{"norm_place": "pre", "rope_fraction": 1.0, "beta1": 0.95, "warmup_steps": 200, "decay_fraction": 1.0, "doc_mask": true}
Each number is 500 + 40 x the weight over its row's rms, rounded and kept within 0 to 999. Layers, rows and columns count from 0. Numbers have three digits each. The size before them is the row's rms in percent of the matrix's.

# layer 6 MLP gate, 512x192, rms 0.0557, rows 392-406, columns 0-191
097:507534482542539482517431481438499592576440487497489454467495470481560479478526475453466460539442496483534423507507504496547498534554541484507529522505535490418556498494437509522530462457532511509489519473496525521472489529538557509565560413522445490533446512545490531530496432565516497537500556520486492470480513612440451507466544463524479518529500499517500472447507463522502479567565523470533503498421577413497469566474505421555485466523533451449538473461470583568539519535548476437597515503453514489529543488464475384468475458461515464525538444475539542504513479534447486543
105:559541541431483486528554480571486512526437489439496518526550493552514563519465548543516505494530484491459454517474476541541584471413462527499480487442538450551503507559547486471493453477537493530529531458508512531506523495474499445533517551465445462530504567539458468427524460464486483463482553491476435479491492437519426488516450516506544408430511511495470469530512459524584475498519502419503442399481448491517485488442441534510506578531505501433432476467549537454410604518491423511473618419517471493511503512522535485514502472538507507518495485522562470475488457485506470443
108:515566485474548505543560534478472495459394473458442503594521520510509470475521519503468505491510559413477535523434465519485461586628536569524469452422484410430486516515520453501489496487505571464508536502465426514512483525492504512487574493507518513500473499467432519508457507522566496484480483503426473484430572489496434488515438512466490470436520479520546542433519434469584543467489527557585554484521522535476490523492521585523451492521507489518476434487473450534443506499474470524476503457433529463478519530448466466502486469491543453555478524509440543514519537494549528412
098:406450572519498543555476548498482455503535511502470517521547552460459468538499487438615479499513466492512565523505503523528405500439551497473491511460483569489426507515504563424554459538505472537537493406532529508471480580526463463554493511510463481543476488491483545510495532501454466418507493488499507472502497536524551525521438464512477499527535503447517528519498521463567476413533565546540539481481451524491505455591532519469522454500514529490507602504474511566450502474444431569510496413479443477481421494527455463484432455510523525491528423486413510556440514527520527515
104:540489477498462546462387500539496457484492469504449522479408567501557533528501550434536505517443522475505576566440550559442531516461504489525497521521553531481483476417503459492553564502491497504499510497482529470539516533544501539510558501480475523476530511482507507464416545461527495465556489431544505555503514487541532509571538554479469479470465549532449469448475459511510514447535513465535422487505483506508543609468507539470494550531537426521497497438518473531534491469554512480523548460489473599503468503530531408514518422611529516486437491427590476488536479448573500469
103:539484511539484442539482538470444518519491487462488574538487525559490508507530487506527423515481519514484414566399463471457476495489492592599498539523489485535566551483537445470563505491517470492490568459451552516482532469476497548452479551551502512550506453414493487445425490459543474520575412488523505432520502492501496425510436520527445478532493387483526542469511458498466511438525492508519411548502529481475530597571522467509479468514518420509506506533453549525501491542508527515518460504521456515466478413501531484553504549464429550474491504538507508476394481495491494554
098:597506481437465528490471524523498476469493484516557451454464523521513474565567480569511531473479450490539494459519584563520540489478535457526516439537515444509519526523563495433576469552440460455462470498591547495480500503540544467511459543436470503490493521433539489460498548487472471559437456435547492546456463496538498485472482514504573512470516444555441551548494497532478543498430510464525522458482528537421614571523522395584438498499418513458482488493580527483522494516493515487492447428490426505509458531515464475498448497452562493475480496524516459537506501485528552484
098:397489508485490478501513453465499500477459488504403485427481536448420499459547604440446481482446543524462425501502486464573432559462460540471527496508541499504536447492523437455449520495514475557470492569561589509528508473489529462468442559457498533475453467479552450410515503517533557508523514524526515563550484487572452465495532529457497508431454438506561538534539514524510510494489537530510535499493559498504475498475572493518469485557544499543451509530453482499522498515594524445466467489447417552471474462463430480569451518585495505515484481498510493519456525466574493461
102:453514462530447443578514563528491423474522558502513441635512497542514511494494528521507464468501477466496532543543476481484575560532522502515436546468453524493439516508499476481436552479552457533491467549543567573537475533494480515536542562541443545478483535565545410519431464487494474504437453529531524538471490513465483525472522460464515547538498498448469487541567468445517518556469453568529460496487506505491521488456490516546482478500480536487397565523562612504511500512572492538512506518529465520513558497448539477487560513444489485469490589463478555487496485407430467478
102:484556507505516544506507485494479478534613464489467432461530496487483544518555496470502558458491579474448504481520497404482446521546486504474488522440537537498568520457532493440508515528487537453517538421560456548546577553506462504560528502487510443504439503538472568401504577518533489462551481485522464507534474610454459535432542501493550415530486540459542490580555522512562518448512510524527473469476477510544505488549509520573475518564479449494504552539465536481637530490465489463533520521480452419454510504484554517515533486511449502486468521457521491507516526450430489527
098:484489491429522555518542662530508469513509508496445551456467542496495531553461497520575484583523585462490489500473466534500528515497484509507488444455511438565488515514545541556485547489522522489503492507523459423464451484487495509564530473489488525506533527421472455459508490592441524486488442473531570474529466569507471408499532475505495489451464512475455513498539460427502485502474526414499479470527535543438569565553442487430557494517509480562465532539522474491452464519455438478479451555481501479543487494547449539482514521541503441481434524414438460507579499508484563479
103:534511583532572513521525577552556389524542517491468531441501489522528530492543512519458518538474494501496504513565529463536455499440488527544586487494517476510449502550547467382517492456508533459473483518437521471468529559483461499487480527565541457457561485407480517446473494456477528473566494526488561495567565523586517462553576539522554455515467489482504522452567577408483475475535465537461541496567517448501440454527503493506526554446504513444475498544527512527476468537499512528526461450480520572545489510457505538508494563537429443497528485465479533450448501497441454532
097:474464513500477499498549569526476492510513512561585546472458496498529490457549483434539430520427535503531459538582475471537480528561456495484507486480429490548514444538524399491497471516479526492472525513472553500441530483553504494429479442450506511498538506526426480495521503539571577511472609484476433494607560480494519524477490519525468506496524479434480494484460428494478468496473537506494470581455508518501471495467520493502483411457561486432538561586477560521542459509559516535472535550523530466594516533515553512501496512479398479568561504443478447498523576475506528499
101:486497465401501503512456501522500496488455455493537505494550521408565537414475382523507506469442497587529523495427543530540516468454569522562452534497551478569549514500594532576452521514511465503546509517483490523490547513452523415486465463525496474512491484459463478511548497522507604489513466448472471517504456550479509490485467544487487572529476480514511467533412456566495412493515486498450526570416456511549517548510465513469511490541456455550463469458541551482477453548471472443497513502444419577538533472497539460538479512462524460484497467507439541451480482452483471542
101:465530500490549483515523498503476523488454621453548515474518485399481523491489590459514502556471429475472436476445504533504555496497483465466450492522459489547522508579512438446509521493469498478464569508508428464514545510484424500507522559462455555521503450451528536474531530464515516498445520485524490543572431464581463552454552529467459457578545519529488549462563471527586578489500520455564529503521524475466477484518485490508463481479484468468483484513500499517525528563503477478525463528402556479473467438522524583503358415512567493444514494486527482483539526512500530533